{"n_layer": 15, "d_model": 160, "n_head": 2, "n_kv_head": 2, "head_dim": 64, "d_mlp": 640, "vocab_size": 8192, "activation": "tanh_gelu", "norm": "layernorm", "norm_place": "pre", "norm_eps": 1e-05, "positions": "learned", "qk_norm": false, "attn_scale": 0.125, "bias": "all", "tie_embeddings": true, "parallel_block": false, "extras": ["capped logits"], "init": "normal", "init_std_qkv": 0.0395, "init_std_o": 0.00723, "init_std_up": 0.0395, "init_std_down": 0.00723, "optimizer": "muon_variant", "lr": 0.0109, "lr_mult_down": 1.5, "beta1": 0.95, "lr_head": 0.0143, "grad_clip": 2.0, "warmup_steps": 200, "schedule": "wsd", "decay_fraction": 0.663, "decay_shape": "cos", "final_lr_fraction": 0.0, "batch_tokens": 65536, "seq_len": 256, "doc_mask": false, "train_tokens": 305400000, "steps": 4661, "dataset": "wikipedia_en"}
Each number is 128 + 32 x the weight over its row's rms, rounded and kept within 0 to 255. Layers, rows and columns count from 0. Numbers have three digits each. The size before them is the row's rms in percent of the matrix's.

# v: layer 7 attention value, 128x160, rms 0.137, rows 21-63, columns 0-79
# o: layer 7 attention output (transposed), 128x160, rms 0.166, rows 21-63, columns 0-79
# q: layer 7 attention query, 128x160, rms 0.189, rows 64-102, columns 0-79
# k: layer 7 attention key, 128x160, rms 0.2, rows 64-101, columns 0-79
v21 091:142108136182139051141108115125086122132146170114086066210104160114141070110131137137076075193094162107159076181196109155118113108130129124126107216101145128090158114158132114156098173107127123106132080089092124144060126119161117086174062089
o21 099:163176123130159167087123101109145060110140173085141144102095142152144144155131154122072110105079089136080156180081070159130127158170196094108123096126127169132094164171163147160154066131142150119129115217141123128059141162154139122125163115
v22 090:173180157076126135098153127115130165152099117156140134120119164144119154170104183118210143125123099143210168094122130166127084114168137160129179168127107126174106090113065124134101134120111068175090144090130166110070167149080119063125109140
o22 093:160112137112085111082085109063124115136143124109165149124073127182119180147114069144180120094057113114136087119138193131135151163136098102139065172168160094153190102069123142156102150144172118092092145134121104105192098146102119107123112117
v23 094:074110124146130192126111166095157157120102124105139123085125114148140101183112125117092121167106161208155130132129205103101114096148075164147176136123099175150121150117068214119149148132146144130080099134125124173118157146063089140112097115
o23 086:092117110148179117172183094127196183120113146137144109082137145136113115048168089128210122192133213099126155105164153179126140069146162111097123108115144096080090121142119127149153146146100124124136110067117149158138139087085115186140164130
v24 082:100131138126152118164113109126225139161127179146109127188131178122112158131077153176115091169139134129078068128151119112117174115101123123176120111080189150188096122165106084143191137151094151157144152147157119109176137145204172038153090113
o24 085:154051096170118138125119148092143109128110093111201072104098077153122123139135146168106088138089149124148070194135130169134117149152128103103157143081097145172125144176112112143088178096162114141122129135124115096080135128140100101111130195
v25 094:109136121185158123116150073138123141087148154163154124120089183084143138101152130137094156117092146105142119132134124128183139113039112132105098140082082125089088158145118148139118168158161164127157111131111124152063186150209104107118143100
o25 096:117099117100106162122086129102093167147093100134148149108129172095117123072160108101144154076120065155054146114111070130137196134165123136155202156069142109177128155151099097124092112125092140122136156089177134120127110130146149150154166179
v26 088:144086123088132204192141135115106092120099111130122111131122127095151195131132139150169165110108119136113145173119093120099076175192103099104154108120104121121167132100127137119151070117118094168131105151129115077101123178144111108184093184
o26 085:162126123102100129092116130083164108134153139108152141133145150124096123145070120139063116125107030098144146149143105087093135154165052168142113104121162145084125083111164143068116101064170213104172133179131094152251145117091112121139164132
v27 092:092117126019091100128150080179121173117171103157099122151124135032127155148121106130169179092116115150141086117134122142124097190165122090138123131121122122106153142128136123139146128168105131120136117118112110135095136138161129179182076079
o27 098:164134139172087100153131128037130180147147121136176144111136149145062113071135149119085155179159117123107150175164072131080134125193119116140143142220126203120117096119149141166094083152085073074150113123157112115138123066083165135158114174
v28 085:114196154170123141080118174154146112192115064139109129134117113184109132136154106114078064158145110113120116140136172171171107134121141148150001113132090084140123141098096157140181120157123126100102136113139114121113208162194111104125138123
o28 095:136136160158164121147191142140085154127165131084177162118119121114100152091115083134141093136076122157177111049116105152135149136145113123102203148117098153104129112165039213122098157101138172171088093139149214161107183126142139150139127093
v29 088:138151157158130061154157075130083147165135188172120117122158093130174165121110145123095167165114126203127136143110136143128181114085127167097131166153057130106105109136111145140089152146134091125078142083112119100042150086167186090147102078
o29 083:103097110156139208140102104067115169090104070128140136100078154104122093194158115139102102119165105179136162122153121153095145110157185110108073141169112180097116134166164117114120094156124162140123188162102125075124155163142129141160181109
v30 091:153079145121107106128090135101172137152078032152135148156116100084095107133097124134071110076103128136101162122123090130133116121080154128138125052098121079192109189143171148112056149136142190096123121124118136088152125164077118156167051094
o30 087:109108118107158107148138067116134069146165121097133096129164157181153155135094126068138134218166117108128112107123121109158107105103110090118121164125070206119165147092127124150171213119098083132127137137134115100114098132176100126141169147
v31 086:114151112100135105077106098194120125172109068151096089185074131158146122142152113173164090155112121188101219155125110113131169116126128130123071159154078112186160166147187091117110097076104132130076148113148097067138144180115074141074147161
o31 091:097155144102108116113127152088128154082125212078191158131118169152155139163121131129113137135154112112148111083107122121146103161127137108083102166090156082070172130138143179138106184113135158153178153180136109137102242131066117093146088129
v32 084:097162124104146185138098106141144091146144087181106144144122113082092141137117146141040144162122121152083071108092074084081117159092123170149115134117102210086144130108145159108145127122143148113132152139053087135097044105078102023170141157
o32 090:199113152156168107139163117072145113123139172108122165067198114108131126122113126121111083103137053136132109119151141142100154154180102138119182112154129132031170121131129080142127054095126119112112186049162134125129196153166156056147144129
v33 090:155136147124156157132142162114156118087095069146142116107152097191155163149141180088160148151134140112104124168144125162088068126102130084178112123135119112151227120113141047100100122197144136126096143184140101101155135157166164126105185123
o33 092:053130107172093073118051094122124179167195076148119141109097154162127129117151114152134126161099136181118188097117164130117166136164130154112141143142182123093111124139124158069137094132120127130140127162143121115119118107122054135108100130
v34 086:160108120140097168105158103146140164095141079119101116190135145081178091112128117136075170203137131082017095102140054142141118155068151153066118122181102107179140138135145179098132146110092100087108121077102143165122183136112173107141167136
o34 087:106143130093168150104162108117096091165154123094169099140111151143053112119139182172092069116149206123100144143132147138144145094110121073148139132099146163134127144121126145092103111193129076095102122156130142168039099110116166088131140053
v35 095:125135144153125153153100184100156181150117189115113149135168117171113078121134037144093163090120151107159130148130047135106202150103123096109197111189165092102101156134078161127170139119142202132126099159107129102153107172128109139164123105
o35 090:124104097132151126167119148101098122078164157195170096063175152122117172147134228150158122142116124121185092116131111111115096106113113156132065163103131113116063087181112091145130138152099099152087153082141158122143132115131162084097167108
v36 100:091126099105151116112169086123119141232116140159139137137146096185170150129094104123145078141139154073098068156131066116059110067200111160179120111132058103190130097156082108165129127101157190107142131145155150159165105153122112190086100144
o36 097:140132213133117055146094097124119061092129116090143148106093123112145153110163174186160138133144174113146141156148122117204111181052130110097132147101128122102122099124116150091086052193114107120125133071134095142162085117126110103104174119
v37 086:101109123123132111135102070137107122131152128139163083154113127153116079110131121094171183066127142111036125178140120136125174143139187166137101147133139123150089180127182178098145142102158133148145161160129178161149170119169153144152136112
o37 095:168128138085157137139112114123127154108132113165147119093135099134165150131138143120097124172183133160149135109060210130187093129068089114108135124112081165104183092185111169125116078125152143144150095110178166079144132146069098186146149112
v38 086:150104114025142168098103123110103109158100085129108086103149110088133096182146170146153108155125124112087080152107110105125075170075158124108146098109115167162168095137133116091174141138173042121150116124152075072101141148098170152150159132
o38 103:132153121149095080150119093146111101133175140092101142146118145128118122127147143166123087139122142139100126126162129175138159142135124120125109109124152191092073118080151151198097130164112178189181127150125158167109107072111169115134115078
v39 093:129100098133126134094144093136183067163171160139075083127133117134130131100126123145181146103118160087095108093128242133120174166165148114095165142155136156117102117152171135128069153132077148084094142122135153139116159175114118131100123124
o39 099:100141157124163072177154131098147124119130110103162223090117128111138099177147144153165155165109097116152149118123229150085104118144095147094160115106064094133195126124092124066194093176147096073133152088134129072115153192094160111123112145
v40 089:142112133037104169103094155124199061133138124163170173084107136183124119134115104130136098151147129094128126193120186166099159133102148099224105122183121115124102182145133111120164100129111131127216145148110151125120088102042113128116119097
o40 091:139157136131084087099086096135070146104123145141106078106150060186166179149133141115114169164167175118085154126220151097104102044127105166160097116133149152098173128146132078066096134095182104139055140137095170134121176120131115111165102103
v41 088:144126145173136128094150136116118100157158093127095165087126131050140218126164117127166087038108136178123122112099091148111114135109105122147100126124118152113159133152083157133100147066192151126105167116058123200131142151109079095162093115
o41 087:142052192121090115100163150130109144075125132131102110123167121151139066116174171137144129136121104162075136124063104121132110096125117115130112145124152119119141112142143138182101044145071128138145108132089140113118141086233118106150166084
v42 086:117060143174148149168104106113142098125135089153134114143138172162157153159110110122143087108133128144193147103138163122110128146138145144215167098104168149156191068144168096139123105147113164117125208120122104065130143122108148166160188130
o42 087:143124157171110138112079117111126107114166149129099146186145053173140122094217125139138122118103157138172169108139134131092183188141117044194120086148073175126089123103161029153131154088094182156139140094120145149084134169095131142171132161
v43 084:111132108114138171102129167077163117124110171122145131129089138062109137150090115102112120144140125161133161133115175155117080122093169104090111124144082155150099160165149185128173089183115206082107152158164096198139106101156130121151123154
o43 092:174099148160061168100126169138150104176146119122107119114177096102119180097135142133126083134179129202112078149133092121083180110128131145178124115141076129139175147133099113095063170108119110125189123090122162151135135135040106094136155104
v44 095:108130145189092128132123138165026074194138124120085108162149143154128217102129085182195158133111164179086087123134115094146120089041115076168132097134126112198140126103136064127123149165087128101152154131060108196117059144088125131114134122
o44 082:124151171110134180114188140079111188082136085140113132124103140146147097142160101113125163165102102091162139091136188187150082151179111132121078154150165142063157127143087100145152109137124070129149084128090066158094066126140106134096138156
v45 089:168144132195121129109103184174128136116127066137129137112090098102135109120133127102182097155118110097123096110159087157189147101125173098112078091152138163137123110165182123126068112102114115186141109108123112116167146177074097142136138143
o45 085:077120141131138131128150130076142153150157183080102143090145161118165095134154191150126147138089077132158116138133133072148105119200107116145111116076152131121058160087128135154148136141105116075104185138117123162058177124140124143097108147
v46 094:103175094134147102154131103120085157090113066196129118114155116081163152172144124168143133116111184136160139174127106148166146070080100101063129130140080134157111171153121171077138138180115153135120116122113128144145055140131181111092060132
o46 100:081080113111107130106156141138187091131113139128098082186084174166114083100127139133114130171145160088114092103117123119117190101173117104139091168063135154113110181121104127163110107194099127134130080151078114090136113136215095134176138129
v47 088:084205149121122108166133120136132105128144080095158117076144107122109063135186149128126147173096117180149129131101136099115135108148108126130115063114199070134092178149129123085084144094108024097121150090168069108124102154130141149151181115
o47 093:193109137157095162088097128148141164117121097156142097099066143078125123150148078165120042087082187153136131104112160126143130175136173153161168148109146164113140102102143116208091144137125151168141086134111112169163104129132152187150176163
v48 088:143092133122117142143070160138105159151083094155105125059140118078118116137111143129107160106131115118120160165145147140130125174107104106130108219149132121145086107130124173141152123148122163167114136110222125089195110140072151097161177115
o48 087:067149138104131155162098090166178143094189147115136124109102190145156116136134169172128132129081116099146154184108105116151163070116128114066094146148063106107149137113067148139157173097169096147162174149116114097110118164124109110141188087
v49 090:147127135150129125161185151148071092127101065122070146086153087146092153096115081103135087130091139208142112074114157101206066167129147130156093082087126149099092037080140116182104157123110145137146115091125128107147156198186084107086077133
o49 084:123142153113178088108206173148175057145103159100054113198170112116131127062091091126087097145146172114126106113134135132109130152135154117119150164160152128136190106093131121106131148171166089104159141156126141117082137108160141120128166148
v50 092:058173154101115170124170150061091164089173091109104175056123152175085101129099140139170167159164152087078184114102129128102065129129096092150148153131136118167138072131174083115157114174164112152130112149121128066110188100052158102144125127
o50 100:150093150132116103149134125126154157203086084093128127153117145163179087098121101142120114125107143132139116118157152125137166171113197165095078156163149147118108153113132142070196084128082156127130123164170171161151116129101103099139191093
v51 083:113069097197141148142117125135145141172160156170145112144136142098128130206096188145127118108163126127163136110094128170112146156097091060118133111075100109086118156085069129140189149155090137102095119117073145149167132094149154125145133168
o51 082:119182105154057165130193107132085184163154214131106131128137152164119164144134152145106124077131114129068173170086161111121114142145143164182110114092141177172116102130137118122124105101124159140099104087137138144166103143167128037107152170
v52 091:094110118096119134144090070146105086189180181132125120141154138102103171079130095126094105108116136159169099073118178127127132069118161135130129196145082103113152157112142071169110180164171136160156103157111101144103126181107152166165155138
o52 094:139153155178116097116142111076123159129112086194144095066137114139116111139102125125119164122142152202111139098167128090153100201145078128071150098076142103108122106089149168132128081103129203085135118095091129083062094125148170089123163094
v53 092:152114152193123117167069135159128153068087082133078149102115137182096108100156148162140075054123127170146118139146087122090158138092137129045111155122112116151167107127157096115146151126101155136134173143176150117102128152193070162146169125
o53 089:107094173116133083120110151136170159133112100152143187071154126112238153109122168084049088124141110080099143084141138110109115150143155152146107168143120155129123091150130098192102088071190101177123109099108094134130117148112122102097081119
v54 085:077136121121133148091111184101110044153125172104190133118075087129117146104145142151138065128138148160129194203058085147115171088120142090077133165099110135093123132108104112104087124118124195119150140174142157165094134118017098155151090097
o54 088:034121139140175134139147136125125096115154117141103126087134217132168130084142137033136096124064163186088136171190181118143078139153099095107149123100084141119186140099091123132075093149153143092107193154147074118138138122146082133122134127
v55 090:235106141126121114144163062109088089087146092155105135088170149179126118199143165182139068130149095113121142161121176088162088108175118087155159094133177167106190088131159095117097139113118077131108120134149113112148188114131098139115166174
o55 101:079132100062114119113099146136169156144134176131141103156146064124141145127093135116103145099089133115080112108083133124134189165127210140123018135144143143148069121104181146197129183112136117088180148172140158134102113145125127148142142123
v56 092:046165102114171104112142071114161245165149177130103120141100132076120086175101069151159174141136126130114176106141169153142172182114138130123133120181115116086146121116161099116133127128094126188150152126124116143125084126107086122095121077
o56 099:156101141142127095137112088165114083110124052148123139108110148141188092148120140097130140131193176095163125199134145085107111144140112155068167109132132107153149152098133088085088103175175101126129086133093127114087132164085197090114139125
v57 099:110169143134153117113205096137129140131100145133164104001144155203156141154102117130121108118097114159106087165168155106127069082122139150123193154100145152124106142105131135124118138073129201113076080103151160097172116132110150184141130146
o57 107:144141162096155143183090109152125125159109173149106085150129176123176121139106104155092094063048184199162137091123066158138103142116108078152119129081132102152191108102153105184126170167142088164119158116096129104115094113142135194107138164
v58 089:110181110114081153149177109121119143181133127111131131120138171222144139074132154167158145114136117085062071161127122120141134114094142106133084138108179120124124044108196136139154135129118140095133120159136096187130033073088157185163138150
o58 096:119106136100165141163081119147073139034168117170176151093121098122096154114108091155157145132111148172123133071183095126213092137176067129117197163179149134115125087114136171115131074081134026163137133152145096120087095156180102106155113195
v59 092:122176126080129040113089118082024129202165178093091129077107096136109129124146100127177122139173140075138120190135148151140146054134125145149101113139140178194132154147117195110171137157125080109067141133107124121079119145107174166116112078
o59 086:174130143150107160119133092167110126101125105140155157132164112078161120125104133138112059091057186068148152108180067156096101143100161185138101055141095121157190114149117157144108116186184103110155145153120101117097139123103044156146125109
v60 089:103146105094149100149156126153154123130166145104124121165137137088162082149131118138168097074137146158187127090087239178117147075114115104147105201061088140121159138132132104133139131099148094163136105116132157121217114177090184131137187145
o60 094:153155170142141178150143131134129126161069108142105090081111105168089111158125103151113098149115132144150128036102173101146166136139089119128130097078139146101169124128163153163204109136113162084113145122124137096124107075077193112104109157
v61 084:142145136085067159127123143077171106140081130136205108056153128116112061152137148115117130070144121170077166103111153117080157177187147133110169184118165101151096131115167114153102097130150174112183180124116093127097068154156138149144113139
o61 093:181138141144134138106115092095150147148115112102110125180122154155131150101058061162139124163099077126104123090167191088132080142104077157089008174143176143119134149192059133078189180155176150117156148057180133107109113118149151104160113156
v62 088:106106137125103130107112136144077155079141087139093111125074110083155143211115138129087090145127093117104057111122163100135106109108147128137090063125168124130160157129063125139095133164172128131133076128098119168140135145173096058123155153
o62 091:196118154101141114090133085085149125129095193138132094148139122141123081132150143157180115153082090146075103095106050127119167128118158125102117143184112167137085163102067105135122121095050139161094147125135247177144138144145144167100156123
v63 085:115165095070109093092095121121159112114127111164104102158115179110148089132189170152191135074117125150091081103126099218165085177114130113146224135120076169134134175095134097158116126154157090123153144128192132045120088127132097137164150113
o63 103:109090102145102097146157124133115123141102114120141208116135107104096141155147116157113123101105112100166103176101143178162166128113104188200118158142139182152144128147175147166153183110087172087198154124137130181119157134140120180149080112
q64 084:135105181159126141120102133128136123151155178116170157119133179116182124125080121081236096108123150122170110126149119074129088161135122172090221117133136090142139172111170154141143142080171099144131110127170078130102149149178130153135091114
k64 084:104178121106090153147151118131155145110153153148108146088199136078125141084120091101105127126082155125174106114143128153150086095079060130148139120175141152171155129116115090115065148085199093135065120088120092106160158155102063134147109128
q65 092:141172109135144123118100120157125078102143173124145083119138092108101163115087138096177120101160108077140141129122133118132173068110105103111170110136134111170170162125178173202156123172176112101129130149136099177155084144112195185191064104
k65 065:040121122104130091107120143082078154161111135171079104123099117142161130059157092090162136106142119095140135140120167105100151125152023145151132178149110091132112095110141116144143150108104157109131105123175160175145147128142119118126139104
q66 092:185127080189110134098150109125105158170155105147167119096103134209157146165152166087160157130144112187101141190140124145136070163177094119139160143091044108137128137126098124160128131155109099153129086084148143084143126152197100149123174128
k66 069:097167141092197175136139127125138109123105074162126148099125138101165109085052113133124116136161105120172162168117118125121131114141102170105123120141154098137086145126137126127086080076123125073065143108106097182126100166095056112144096191
q67 098:135123173110134101124101129130122159126136143106124150143081143044112111142137162157099141078162068126133132152128101123165137120113218178085154128190123055167144126166185178115139104109098177125145110145155130184117149095084133144079124092
k67 070:116111160144145158121191151091135140065120087138153194129082146124102167092089129095165133133089151097159071137143082116139096126125198152143101138184099199141172131135118092114133109134101194187101126097164126116096135146126128133169133141
q68 109:124110134164201094132213092148090159157185144106167097141099173105125115175184155140147108097085146164083123132128078133093123162133145150088068125139130147156086194126156121102165132058086119108096145172165188165109145132150140151114166023
k68 068:104179095099144186084142177118161174061138130137131128094171169161179132159063141114102124090149123125158075185130065108114123088159138184118115111136093146116212106147067083109128129126148162120140137180080093135131104135126128123109065174
q69 085:197086143177153125119143102103181072100158098130094095125109145124133174101148153154132143183131126090125183134148133129143114117101088167127080103123161098097112060095099139105144138168118127125164110104152104120147191151106069166156114122
k69 080:174061155146122179170086136191166133172129161138134166125118146121116075113145148095083190113136115124143147143126103127087075146114095087151110076098093136140143117145145102125128159111126099157051209143140069098123113160155054126139131174
q70 089:159144126137149098127126058115099052154132112118154138117117089183173143143082133098142136140144067101192161126167175126122072102181093103172116101095121181096129095140127122117169110147135127128124181109149092143150139123109118141051144164
k70 092:112140100159150091152122127082155143108116061094105111146131111155123063134165136109181164189107049138089135121179145166150165165108095186099110165084101140165125099065163138085112133116123106133098131141092106117109123147117072130147117158
q71 072:102140088142138122156071097123112164136094110134114136154158118154144154228163098118175095121127108132165142176173135173158152101111165153082106161116179184123139145114093070108101126088107092114120134099151113184168103124049053159115122119
k71 079:072145133140160134141104136140146146103154072164101129186120131109103104205079126122098155082104082113107140171095110157129142100080145124113119145144151129160153150166099135181125136118094178118121108115139158159134072144078091147171129098
q72 072:131055114120187095125138139176112122130114205131113116103142135145100092162155150155160102161136120139123127180080189217133142073085106163159071077161163111156103143168110094163150118091092105090106126120124141122133214175112103155093091108
k72 073:100188098184180092142143135130121178153163135085148098104178122120108109131035187106138133115093090095094112110112094098111157077127138118144105151148122145106131109097049089145091117136116154112119090069133117150153127132151159111104130072
q73 082:077066099146148111099088091079143146141131089101154106081138112124098126127140126145087135169147103094174195116129128131140062089140136111064168169113121123117114108136130149151100140085150086132126148121137130132153146140087115107192119146
k73 072:063130113183101107148114131131115122139114138144153096177090145106082110098153134144153107129094076110087112088099137124115142188103167109143133116157160076140098117175195129115151148177109130101129161139125118180111134118169147167114135186
q74 087:100139117117115130124105121146141118170138123085120149088157183109026126135117115150170143172118135168119183140141123138139127126072173144075086179113104136134164091141145076133181124170106120150115111075138114125177084108120087135122117139
k74 062:072155117139176152147182173130097153074136082134101094115124148150061171105153168101149082183151183116125137199088133095108117168142123118117115088134104111111097127165108130113080124133166146048164134096101131114124128167156117121170186175
q75 080:167119114126134161109124117104102131127083173084068047144165167221082110132159131059166104111097144176081198051100104077131129131118130089113074132185130132141126099103116081163159098161084055107103092126094169151060174185201125144113137130
k75 077:022155100098150200170097139182167130212094148062112114130152131112107151098087126081112145116107154135164169098124125115145148104079140057153085130129131061125155142137164135102162114161134123120163122152165093093154116108145185095153172187
q76 094:086144145091168121128105117136198054203146136095136147083133115148098140120127123165104181115152084151202226115078136168133147144144182152141106135120099115153122140099139164174188098125128160120165157108149165145160117147159119160081113076
k76 077:105083111126105120187151162098119136055067147109138143134110126138094142087138129150127169110099050159057077110120160124072143123161126114102122103158093129217200131130172107154087102132105125130182118067120179093129168176150130132130130150
q77 091:075113123136102175102091149130138055160132082151117182167141159111118067133131122115157102209117091128145133123143120076098056164116145088111105143146159093077134119148085138087169095139170188138111099156124102176105114123161189170081115085
k77 088:157131172140163195151091136109080095158105107103077167165068157154094096166140120131186164073105116101113133132207155114101165142124064128126095078091098093136148097095120120176105176160147140191124126087162124146109081185094076153134156130
q78 089:066131162115151143150135147149172162147139122132107134140119210115099149122148074113088194079133095181152112193168085109140185128173155149093126175112148117143091174088179094100141127073118092162137145152143125110081127135185093136116176129
k78 074:079124104129162134116150124129130103039149138100129101139188105090124140155163114127082119085126124130150104138102182129085132093118163117046142060132147119118115136153112161132166128144079175113177126133184158149099143127106097218094112090
q79 083:159156139120157178120115099160106131144126114142134082172115153176100104149124142098103130141152126158070140110105054096108077116138142033161110133112139120137065129117108080111094158116137010147115112131108099135114152130160115114124137139
k79 096:056174063102129180140158088113125103111140114122116133142130087194161093180119152175073121113124131127121166156151129116062136133095130120153114038096115153178086100100141182013109113162141172122152120155150100188144109162105102081123084113
q80 082:122163140099156144154140124156132168150183124133140131150097097047152103197115148102045167069114142202138131145110089186133131114040156149108157089100132108149101137145135156116148125167153125164092110158102126167105101111064115170061136054
k80 080:114154104097075132071216082123118181136159093135132147120123169147138109107133097151165162104162104141142100156163112109110125134165103192150100160094097164161205139135127105122144105130100138151107085071102109110109134149150118083130102105
q81 085:170143150157174114090177100084164123118138105157131130167133091146127145132088162119115143116090104148142180120070158156182156131188116062140123099099106147085120122124142093151126115147078096162119168071110084068110139123143083121135102178
k81 085:132123109112131068144155124069152132218126111075097124131155146153119126127120205092132088160113075139109144121104102164149143126160085078094100116114102157181085131111139133120134101165149122110100113150091068132134157079124126044112124146
q82 086:067163143105157118114171132123065133105090140156112143115144169119121142112100155166146103115173178151093107111136112133115180089154096156178199087123151100205144141108133148177146092121140132143102127151100146161100102137176158144091112168
k82 086:071154103119113117116141093103101114088126138081124175092106146112110184143118131168113170138154115125092153111118112081143093103134099165186148132215074076107094115107130128073129171080155152092114066100122152192145168169125128103101109092
q83 072:157131163100106159134073056224099200117163095149092153160112137105161142141109143175121105085122170076144091126117097132105143143134154155119112102129130103132122094152101104154139097080172087164152129144145083091139072163066122164182129118
k83 074:172078095144113111142137121146096109136162133142075126153110121111164144111162091092103103079121121142132101062041142091091127129088114107165143060182106150122123138157135076091138154070166144201151101105108131134126149170105201087130160094
q84 084:156141115209132222077105106145097128141162081109105123138129124128093141121146140131127126102148113082105154174094108119100164098206090110130143069119119125149149157152125096110072134141166063130168102101103081114088119156153164117137117181
k84 083:120081111086145113083139129107134121154097128157096169099135160171093104153144175159155100147139110154152135130061155111100132118154084102094145148125154133106051082145137138061133132099140143094115094089077127102194131096128142074171107131
q85 094:119138125141101126125180118179184107139182147121151142100145097071141117104110108112145151144121156105148110158188175142110138133104104176098078154155099154086160143115136121108160132087183147144171134081156085107098133120081087166160167093
k85 073:148114116134107105096120104115133099177146175199100139097138109142114171099102147108146052129114185159123137157160136123176130101168090110075135118088149153172152153129166121110109153097207148076148122094174110052119098108118148150169151103
q86 092:137156095141172141165110144077124093083123154164136141122133117060118121154128080144120131149086085159182174142110166128157213097090156193136135118146125142119142150123127150117118112129192153150145110089152108093144179119072075196136053116
k86 063:181127159130055109138136169101170178122126126189132161149145230148088080147104091111148124090108144151142111125100091153103122113128171132146154127101091117192140102066207104116165170098147119154090157108098105097141117152128161119089177051
q87 111:163113127176152128167112170086132101134075077186148141134104090154139165162127167187125142109131144163174098093145195157154139120159093130157130130158124164104115152126116108123043143144147177085140141090120092040160135158107100095092118161
k87 056:124170110139160066141161123162139162155114115169129125157149101093158169153083144149155100160101173184104064111141139104121132120122157101105119129173105171127058159125170117163096149093096164122114105138142178160112087122104176163128100163
q88 103:101155145100148149102104097165168122095119150136125105135118138174107086144195131112104172167156118105127173110080089112105139111136111100148079099134089117108109082106126114126120060161102140201161115130138124139132204095150080091170138167
k88 088:124118130159175086069128125116102073146122152105120075187115170118107090139165178167122099185118075130111179130163089090146112149102140052179115104068104139159083107083172148116191112163070111185132119063194145133094099110118158128131156119
q89 085:083130138096101145117184130109119168158125121114137103140117136163169113127109169165121093112126133168111044129051080107098082161097137111140103137065105084125090148115118137141094142106111122124133137172175167137119139126175099112116206165
k89 081:143151130117150076140100075144097075176157121150192202151165123097190153141110124180086137152076115137054161149080120156099129143100156126189083116125144095089133122136119145087144156109139135114171131136128106121147150101127144093143141138
q90 073:115164089131138145137176111132190213126121158124122120106109140114150098137169160187101136128077151170082193170149170136105119155135103098102085100101155186185140132155122167108126097109137125147084202125120127104080128175058134119131189069
k90 082:117132074100113132117118138212092115111129113124147110169137157139137110153161143164193115056106062133092135103132081145170162112146148114060125090140159155113127170168124145123127117106112109135102090082113089121067098170190093122063095108
q91 093:111120093108122096146138148135086142124148092130155076124122114084127115127176072123123102134116099133145124120097199160154103211119131147101118182123158184050162149159139175126110169119127139100161046152159183183118189107155157092131141110
k91 074:137099139153130108133106158031198151110120086097175104081100133161106142137179171195150127139170117143131116124182126104144114147152162138138181199099107163135099122061156093115146144099081078173098176043085106121139086107117135119185132168
q92 111:126135107099105104186171193155086111122075165082094105142164117112160116097163104128114087190113125127123141145120100086059147167098169161173076139156158050136121130110133153133156136138125103142142127182145150108082126083128113148100063150
k92 066:148075138129128157104095136142150103075111128132168175083140182128093084133141108089160085138159117114116132140096117173135063133151147071164139112099170067182135107091097104097181177151123102161144106087095095134114145120135124098100220128
q93 088:143171146130140164120172162107160178152190116111164126108145167177137134134110107166122100086131088132100087117178113215158093141105129139171125063168145186063137132103092157175172099113125152139105144095186113120130104083110132150083152084
k93 092:138171099142103154125146138111115141093111209087194101183085112076116167156133072177138159082134143202098140108130088113108145104140093096089102136153172133142161121095050094143097117110145164075102133091101103094168106148120102149130148090
q94 134:175112124149116121135095114115177106082150114152064129118165111135151154137100142141200138139137156132080129084155165130090091091188079047150140133158098175046126097110146066111059151107166170123164117077140110095160129101159120110120107181
k94 060:156151134135120115107135158181156155118085191180087062136114076117163121083113154100128095130139120153116133077160091123138134130087078123086129078160123098123017099123100137132088130089154117095128152216137165114139129152097103167171115168
q95 081:133151178074139163103106100107096129112119110098148189107069116137126112092133077185156128097145133154139144063140126108092063153102151114154127105105131127120073053124128148097153090107131168121143110188154122129118082122172176147108120118
k95 080:092157112141125107204154099133141119131129072145107132166107074124145160118182110134161136101150105158130138157148113077137155150097183135142100061123147085142185144085113139065132198125098087216163112134128157056101156136147129140155155168
q96 082:142129151100109083127133091102113162139085099138129106107128099124089119120132153176149131120150176128100082072172136072140104086129100140077186110129071229115167137151186122129196109099133103152083148087139139133138070124114125186108128116
k96 072:108185124118103157154121147087098174060116066171074161120164121185087176074176137102092124135198135121116126100164091102083127119120097191094156174086072176157106088075182139161101158096099134132095142131094139126120133167157125090155137160
q97 094:116209102151134147157099091154175117113170094143088199105130130116133144162072127102107133138125147075093156156188174189082159098209087128119056142137112105119134086137094098103091135096165100116144134078108101076111131113099091121118093186
k97 075:104135097145128106120094109181118107106109132135125089165071062103130125140173122125158136101132139168144133141124135136178142087143069113107112092099102065146062095129163120142180092073121135121189102214137089143093160123123169189177142135
q98 095:149125112114101128121202196142184128153137111170148119151145087120144089166086178127150116118134143080158130158142144200129148131193110165165151121087155088133146180157162109126107122094102073093157155119145062078135121145141138108124147155
k98 093:167146147119090070130137097110136141151139169107148091100131139099188113121091174107089157144089172147127099109116124126138138094144143142097128099117135159101111135150138066151083154105180100100139156177089175103104156095113157073097115135
q99 090:187159116131108127128128177157120147088183106131093135155096094150175161145105115146136203096130143111166129118155191135177148118188134101131105115099125152106182098121114131068078133105134181098132097057086121073142122130138084096208114156
k99 073:135127132126119092052108141129114100137107127146128076152092147095123156052168195207196137112053174206095130095131151080146136157130114125121169129053128167123070163098166072113104063059096172136167133185113053128089109136143134092120149110
q100 087:125201130132096098111148144117140194145157144161125130176133117138107084145152133148113120074136137178117151153105175152170135078144070138081123152109171147151139102158133126084087145059180070092095127067136145118105100142106138070150147094
k100 087:110148112098087079145116134147159168145163112169098120183177129130157137118155105203134140092126151097134071069098157131151136115097120131062163157136176083177100087154154087099040168110070139159110139128046166096129100141149169124154104097
q101 074:189125181113138103116145136144139066128154137086110078139142147194113141157093138144069138142130079179030076123113101091128087106186107024163125177142112110145081123098136098147108139134120090113172128121120092101133157101140165081146169151
k101 088:097145155141120105123137141171111163127105144129108127179119049125211128132182100187140132123067069164117127092151094145111135109149103090161080129128137169088125127130107147067140113154177137085179133080110104159149180119134130067115122173
q102 093:092062136121108095107162143096103157143064143173130111108122167130105111104174158156131133133127150203142117148148123094169096119078091162131121173121152075106151142148129094189165137123062104117101153131117122084151176110123157127091207064